config.toml
hidden_size = 192
num_attention_heads = 12
head_dim = 32
intermediate_size = 768
vocab_size = 8192
hidden_act = "swiglu"
norm_place = "pre"
parallel_block = false
init_std_down = 0.00451
beta1 = 0.95
weight_decay = 0.068
max_grad_norm = 1.0
final_lr_fraction = 0.0
batch_tokens = 32768
doc_mask = true
Each number is 128 + 32 x the weight over its row's rms, rounded and kept within 0 to 255. Layers, rows and columns count from 0. Numbers have three digits each. The size before them is the row's rms in percent of the matrix's.

# layer 2 attention query, 384x192, rms 0.232, rows 0-16,32-48,64-80, columns 96-191
118:171184141199117174075130167151136109117106151129092124069130136146169141140148099112102047084123099177141153097108131172112096155092119160153090108070137185162113101150165138084157090115153136113142125142146072197100100084127141134104130138159152097088144105111081122138109122057120060161
080:135109113132140150098102139118117114156135068119076102128134170106123109124167097141156133157117187137132173127047111137176130120121125141119093145074131086215145178117171108153114072160126145070124085091135101091121050108145095116126139140130138081108177081125083157195073124088091147147
094:208177078158116156079153129108130099123132119186074112109188129137142117132143106148128074089134131164132140101059175128123046165113065183169120153105142142170155171162143116112178093066111089116193128134166138131076133064141111150181113118148150128059143086126110147122106119104174109151
078:121082158128107107175107096141074135147167139138127109203187065109109129147127107074161129163199187148135146088075174116141154138188079081096143132132078099075144185125104179176104120143109183101099137122131136143150153162142098134138141167079118078108105136134150096117128136180116152121
074:177129185182106171153081092114132113143170160152172078126150136135138137140130101116095132167125124154059177082180123088133096108083135152125120096104093157124098101115171122124130136141172163104164086143129128166147095159126169160082155114124110138099162131077161160157127105139039126061
074:144109166122094102145094092102162183163105138093172119137109128151113102107114171168135118150105157117185061142115123065181142132101105147085110164160162129115086108141143126115106121110162119169128205186082204141162145171072151167164138130120164131148096137144143207232166074129106099155
081:122153182113141082158208149108153178179083132047147095113171131104121151140101145115089135144146140132101125151120132097080168112109073084125083127087103114107097176077082118093085166155118121085072124101089157134138158113064130118096094173126170085127106160149121145104170110138145053143
088:146150182134130183174072112152131172115146142088153124095124121156117114155110073173138180196122166124128074080089164112123180121177127111151049131151133093077136112125093080148080137143128111123153177186122121102102102119187126095109120107148120168107157127154113160169109150136165167096
094:080105091195115169168116139161151105106145128130152110152163155101080150097120039109185097097130151123124138101175123133103091132184159212122171088130135165047122129084082105134132140094152146076135179104162087122128114154139151138095115088129089113133157121112112063136143131138119108090
085:158151147148131081103074166092103084101141109089111145145136143174165095081140153155126141128134082117106154037065124123168151094105147127203086164156095193153137135111188115119168157130126151114150117100157180146101120148155134109115082128089057187050163113142123114135119136115068140128
083:092133162090153140085152099209156124132084098197115107153144088149167152117136082128092140175157101103126115172140127165096124099112123138106141106095059126135108162147184169188102133178128035160061106141119135107097137171131120096112136199132132160173176158134078119100137120073110144105
095:130068165044135090090174150095130100090158078160175137200130162225128127113137175144098116150151123052176151116116153114149106131153137104127133166138122181210131130156141139084107127099114155115123105078141066106142127088155110126129156117158105113089159112129152137142103152131045144106
093:154146124066106096150090144154165139143094163171112129115144102099152135111108158115088098184023054118098111157075130141119125152193139128102156123120152128072142145124102108186115125093130064175169153142122176103126138146115147167147108131055089153056214149175119147097097128146088153161
076:111035142148133130123116160145127109087120149142208168141161113154130131119100131138189115106182155124115143159181154122145092120076108198147089197145104131135134090130152124108138095144124177204106103109090181144125146115115097095121147083126175082106126155096132180099104162124104059168
086:089150138193095127151112066164201095095157142136185108122153186096105158121148079124126138150094076132033130128136189116082157158117100154178139081126150132145192102117213126080089148123165082188145114134126094102092160129098120155160081077109143097092116225134119116134092105169115093108
079:117117154107184173143155184121107144137167082141106101192120152196121121078091192094139160129138098136174118092136094068059117117103106075116160112116121126156109105109095139171107106091117158159173121091154100148103114140177090134088145135128129084151059111185163059100094172147120100111
090:103164168153034101175075067145115136196119064160086098141167122147115076102145104161073121185103141158172173083143114080131187152149109154175071145180140189112194158131127146108121103104110126138094116099141137092085145137155133123078157136069061131073171179116150135170129151166093129105
085:153135150123100080134111170105146101148124157167113137081149091139066190151131178088044150136122119159179092103119135110138144137161052109118076104138104126113156117071173126121113126114119139113138170165136165156132144146154149122148174173129155167155130093123123161144094094137131097118
067:119129137083123151158123161099101170110085097180051126112130145115100141119144114118163196108148176163121124149126147126043170087173136161119147153174147183185141141075126114114130121131114196096151124179125137133081083167139116085140150079097095148110162092195151171114106140138124138168
066:127206158174174164077172091084204135097085136139085123133135168141135115093121094111120183136076126092185123124169164173107138167102119147070128118111131109109163169067218134130108141089171110092100131095146113125134141104166114069102134114117137133133137121068114139135098146176113070086
071:163142144094100141216101125071128096167078122127116119120094120133095105129124137065149147147182152176067080109154061124136137096140112130198138168187099107116166160131114160136152171137146158108161143155123121096134125083128080154137065097149119110123171125142171180184187150131149142107
069:106134060177110165108125123092160081183113182139170144054123150090108117063146071121186162146144093104108135119169122155138109110145153077155113076119127093130064058136134116121073133155139141105127114101116121104133097170124120101137145156149077060148180158125137105151109068097123145124
076:175182147146109148125110115181122123163149068140061086131145115130107160137146131228106110109141144116109143065128110143138119143136137126115106139176147172121133053066160140139151120169140127151133151143081126085146111075147104090088156117110162090194101104176144120126130118164097155112
083:140167184147106174151105131110132165184117139216054118094154137102105134112145162104073140145113144163108140139142132103169178096110129136119152072093173093132142111090087092183127119117126132136099116176086153123109139162099106142177133135156129067109123130144191199171130077092098110096
105:161123173101122124126144141115109174181173139129002108149124089156123148163128062131118166153210139110127131117110119124135143153157101080143119157163194125106131119146166092169164142141117160084171140170136184104081107149137130136107085104133087145168143133183138117165088117126122131109
081:118165109108161137108138098092130112115098119146099125145136119131161156171091183117141160089128151172103141181141125125073188105105129065147137117125146186114181135077148121106109135132200114132109154151109060137122123168179108178152151098120141179123173142070119176144116149148086235134
092:076131142102138140122087161206156132144159151144179121037220117121117132105122104126126089081080156087149147105138147133154136151124144156107085172131143166192070071147087118151097086092123165132125140100158158125143152156101095104120169094075164092149141222175163104106126066115178089092
085:133094158070206114083145119146066100124165107142151163139109167122152117182107115132127109185099114156173155179134128100115140115086103148108054117137175108210087167168093143121114081180140069155133116129184105115115168131099140091124120137116119164130126134088059064141128137151137117108
091:074086135084121170099187121086114084106134132131141237110153155119113117145163140061213177139103112154110126198077179130158132124147122179104132137138152155138154069125088101075139108110155095159151108110079088158152158172141127155109119116118123144083144106107141121150116117077109137150
082:098111091103139107160137121128149136085108134159206148123135102028062138111129174119127126178096125152103076193140131122136058124138146172115122132123031153129133097148128133055094141166127123118091083070107093201124127144158115113073153117100170171144148111073073168075151160094179127132
100:077123159145153154161165108151091108166168128147121142051165151193138091171136084108193147101097147129100133125123093109172173160116126163152163160195129122089143085124131148140172129135162089098100164111118115129106131080086113093095134145133091146094109127146156153148110126116061149125
077:112198105148095101162136100061160102124115140121101116151122176147049122197082146134065115129136148130115161138132137137132099158161148149166118100098128095160071104090124125127134104166134114089115115108105076185121177140135131146158135154063154041148158147093110153105080112150146084140
073:172117151127120094126121116127101086078145096092111143171082115132077142164139155180076120119203133133092146134140125123164122124136118098136101124098176154151093210081117168096065117148167145120149082132152098099073167134105186123186140166135105162093111125091115143052096158150098127115
093:145101111091119090156106084141096184255139089138117154136115103115119096130169116211150166121185180150096141123165140106094159103137118121181090196153087137149166155150089136110153121116148205123132123120132170132122148167126177141121140100145066143133073141125123119142162114157127163089
162:096117146145199125144166145097139102153138175097131093107088142147149149152175140180113140143142086125165169114159116128083106136079104199138111153161171141157111145126138176152167126103099174096085107082150121142170090133064145089151116135123064118057133195116115158178118103155122142146
098:106141093148115164096163069136180132110131115112183098100139130073113081134124168134107142192140103134189141098139116163117106162124082146186084147122134140141113159099108148200163109130085140121075132111169125083163134096050062105127129103147164128141196157091133140230124123135122116170
094:107119159084160132113143084097166132098082148137101089067089181162158127104188120184105130152150085141154131156143153149121078187094066109145117119169177160184076118114141177130165089122139151095134105104158154138175082131063130085104092108178070097123155160118181116207065094156099139171
102:114178138153162100149093143112096136145071141121127177114132103151077130120143114080122083102072170126053149139153074150126174153107162142109193145158172115133119142205133171076138193175117134082175113174141089112139154144162149189087136141124076118118142069111135133056154143112106153148
103:128120196093148064154132157102108066120147106123131165125109116126088132158167107152134151251098116104102186144078128129066108138159148187142070094110126082137160169135111189162105116148113152136088090195167083120146037162094109099109134160148131089159097180083113151169166157131157153084
083:158159085126088143119116140115156131098120136123093114154077086147142179102088142086031049104093181134126114127142176167126090163113118114142084122123157094121168138107125156144060126139156167155125081167101184153126126228159107136133113154181135183124117072159184164131137088104120098091
118:107100086162097194148122033138067165135125127115075124110131147133135108137110149061126178151107163140117107150118093122096135115110152086163136147125118099192155117113138092130146060119076126150136151068091155115166141128144132140091154098090212124185106154130159136112223079119129135142
110:138137076190109145188084102143127120103125126152114131124171072144144083091087092103091119103066129136049122117123119136141144112097168050134154110117097141129155100123124106102118116154176106168108193183105140103087134176159112136108144161178153170146168096158135131099122151108101164106
108:123118086166195092117116141127126123081047165052089157142083153199097142143121095122118143114082138166107152085169153155115148163150138154120120102131107091122168063090168139144170134089172187088121130157137124161144139161037135138154153069135099127105178160149176167104124193158119091131
106:115102110114116151099094143161133129153095116145091167140124139138097194104129182145150082099098119137149091146142104162109143042112135052149184125141103147164086159151085073138143100110142165179104142144119096106107096168186116096143077192083124139121152186103143141134139110099085104118
106:118205146171079131162126066109084125173105134131114135105104161171160141095148114105091107119120110146190150102172120090123139150098127092084093089088139094081133089107170145159114152145085096187131087104115109137107154162094130122144107120136204193085174145165130173100152087144131003140
101:154097124030060166145145093098072065122122087174116124164141209150112201120148137157145182152097124114127113179144120151136132141148186105171163149134198131107105145142114150124083132092112102144123122169134137093078103126090090166127100154133175153190064159134120148130179119182111099103
100:107150110143066114161132154192150145128108210077108110165124152092088075151100144167158127084159114059137091148212112121156147096156130138170170130179125122154139141140133129068124096058025083128114188107104136148157094121127158135157146170093101156139118138116118104127161099138110126147
109:142082087110173111107145176088146105147108138122131092108120083074089132122133099160140117160099147137102165125108163140054110132108092082137161104169204103116115114090091082115082137149118123138173102137128102157160113096122120074129098130099129219155137187195101142135207142085170161146
103:151125157107144133153126162113109096131136112110110142131106176176118181138100089169133177158157206166128090076092110096119178101221111136097154129107129084182155095173140144075115177127148087156131136099112051138177096117076126172131115158148135119100121108162111183136078167126084131132
119:156095147146125143044072066111112123145091151096135115164108127102160163138115106113124115106128099127150144142122151134080104147098129119153170116082142132137077148126180104156169136141170122203200078114132128117109135129153115158113091036105177162078169152151198105094046070151139084141
077:089199139217139166090142136159167108106150115097147126111096124109165107161101136114107109064102084080110167093145115145130173199104131113064106110112154129171159125177137162108156094076130162172110161093153062122151105119114137096096162148097061177107111142167163149176131096146104107133
# layer 2 attention key, 128x192, rms 0.226, rows 0-16, columns 96-191
080:116095128103106079110096063113103128148149129121137126092123082151117101132098186074117148129166147220131113187191123088179096100122104166181141120106108170095094126138090120062114138215133112103177115118072133144132136132120075094104049102171137127152139128107124192087150126165106148104
083:130145153140140121062149136081140172122115134222092143101101115125153096108107130145113113111065098146146134148149088050087152087136091090204103176108153128130090146165074097089128166112150138120125131146137127214119100129139153087119126072197115152160135085092121139103176087089187142140
090:102117129100093093203147149144086097101181138081143116112130139150142120128186152108157113155177122139113140047122092136172121097134150133091143112128117104053161148109119099119100100134154136161127080087063125104160158111115145156091110066099163084139140110060087126052203099111145092142
103:110112130153118097101141066096151158133072153133111131120097082165137091133184154204214129124203143088140084173115117083154056140139154123107163089132102082191156132141157111154134177107168154143135146139079080080165114155189110169111124132096128138095132147086138104189122151102163154165
092:133115119159121091088138094085148136136187165142110093124170135165154144151081126119131134094149103140132167157119162100138155146115176136069129124144111096102112201128145083149080169072057082148141175125164176163181188141149115120144118111149123138088158166166091125136121105191125102113
080:107127142119072101072092094187121128142163165089174069116160141178123192120124113161148141084133069113150184122108098120100128136087138103071182097093140074135091082114135131073128103116152127120155152062081119128139151084062129079154105158081145091105099187168092119138088137131173190139
099:145100181126168121159093173168107119149116143105104157104108098092154078099116096105169114094039143132130146130139148105161163117189115138127108092120107139105177137114088118095110135163166129092079147247149082219131098094169122120155084114154149160120161132182099110113062180123091187120
091:138176119160150174088119143104099064127178166150149126138123187154139150139102138131082173098145106132096143103163160139126184139125111095160142107168130150052134153168147092114141135184152128115134162053117160220083173145164123165186157136163125141068101120063095144095124100117164074112
108:133124167113124170142106157162113117186094110137076135115201132111134099131081165181132112100155159116185122159182172088077153168039137112159128124127094083130139115131182205143098099177112148199096095114105113108106101180208136118139129178100115199139159137156076107217140128114112180083
107:154124137111126066086139091115130108129129154107148165100128160095093128145115096142121124182168143128073097165117128098114196185171139142120109121136100121082053118164155158052147141174139069049068115155140149205125125126123149121132118101120135136143111093117140196100177187132186148130
107:146082111114152122179114151151194107112092173128090101117179153086089170118128169154157073082139118117109084107070152136076112082086060108162172142160113147133143159143113121098150086069131133143104170158112116138058197069142145122178108085127131098133166155140149115155147152076106185141
099:104129163140129135103156102138080155163130088107098110181144148146086120101099091105144174162098157213127066151135166106129127096151144135135109155127099090062099154144109146129157183136116069127117083191214165165134176122129168107163115118116105086094116167193126077147182083164154138103
098:098152130103118194149087080101124164116143080132119157157072119079189167102148117109083074148122186164132163144187110147145157120153125108128141124146137144076121137178118138143103164175179141131110109168130119104104130073116169089155148117193186111176101116083103092154147154046167036143
103:110182142142128106163077087142163101099125085127188112164096124067139105150181074130118140081132117215118173147108157141124143146169162148069088144180155123138121107106138139100135132162157086093127092155129116105146108113128107163111106127133123141059099105113077182164088156126122130086
107:122151107153132144167134139160091115150131135123117121110111105175191125125163168144101030138123126080107209155147169121149119121092150132091168131160078117067131167110119137137103092137128129142162105155069125117115200125144161072130105088075124140164136075162069133143156144102103108141
111:129103134129081125157162093143203123106144114125138119086169163109078074078206162154146140066147150125128121083205150139180166137139085082171123116112123073130092121139134068088137152143078170131128113132106108068127119144115093091133056149094101111183129181166085115089113132134107124118
089:143188124177168194089145126159122096121146169115144088047094133145157183118159133121159133129144071138156170083171104149186098131103138134154143104154124172129133138147107120118167081184164112099148147097095107219144144118092116081137105111161145095135114144094090150136081127152109118168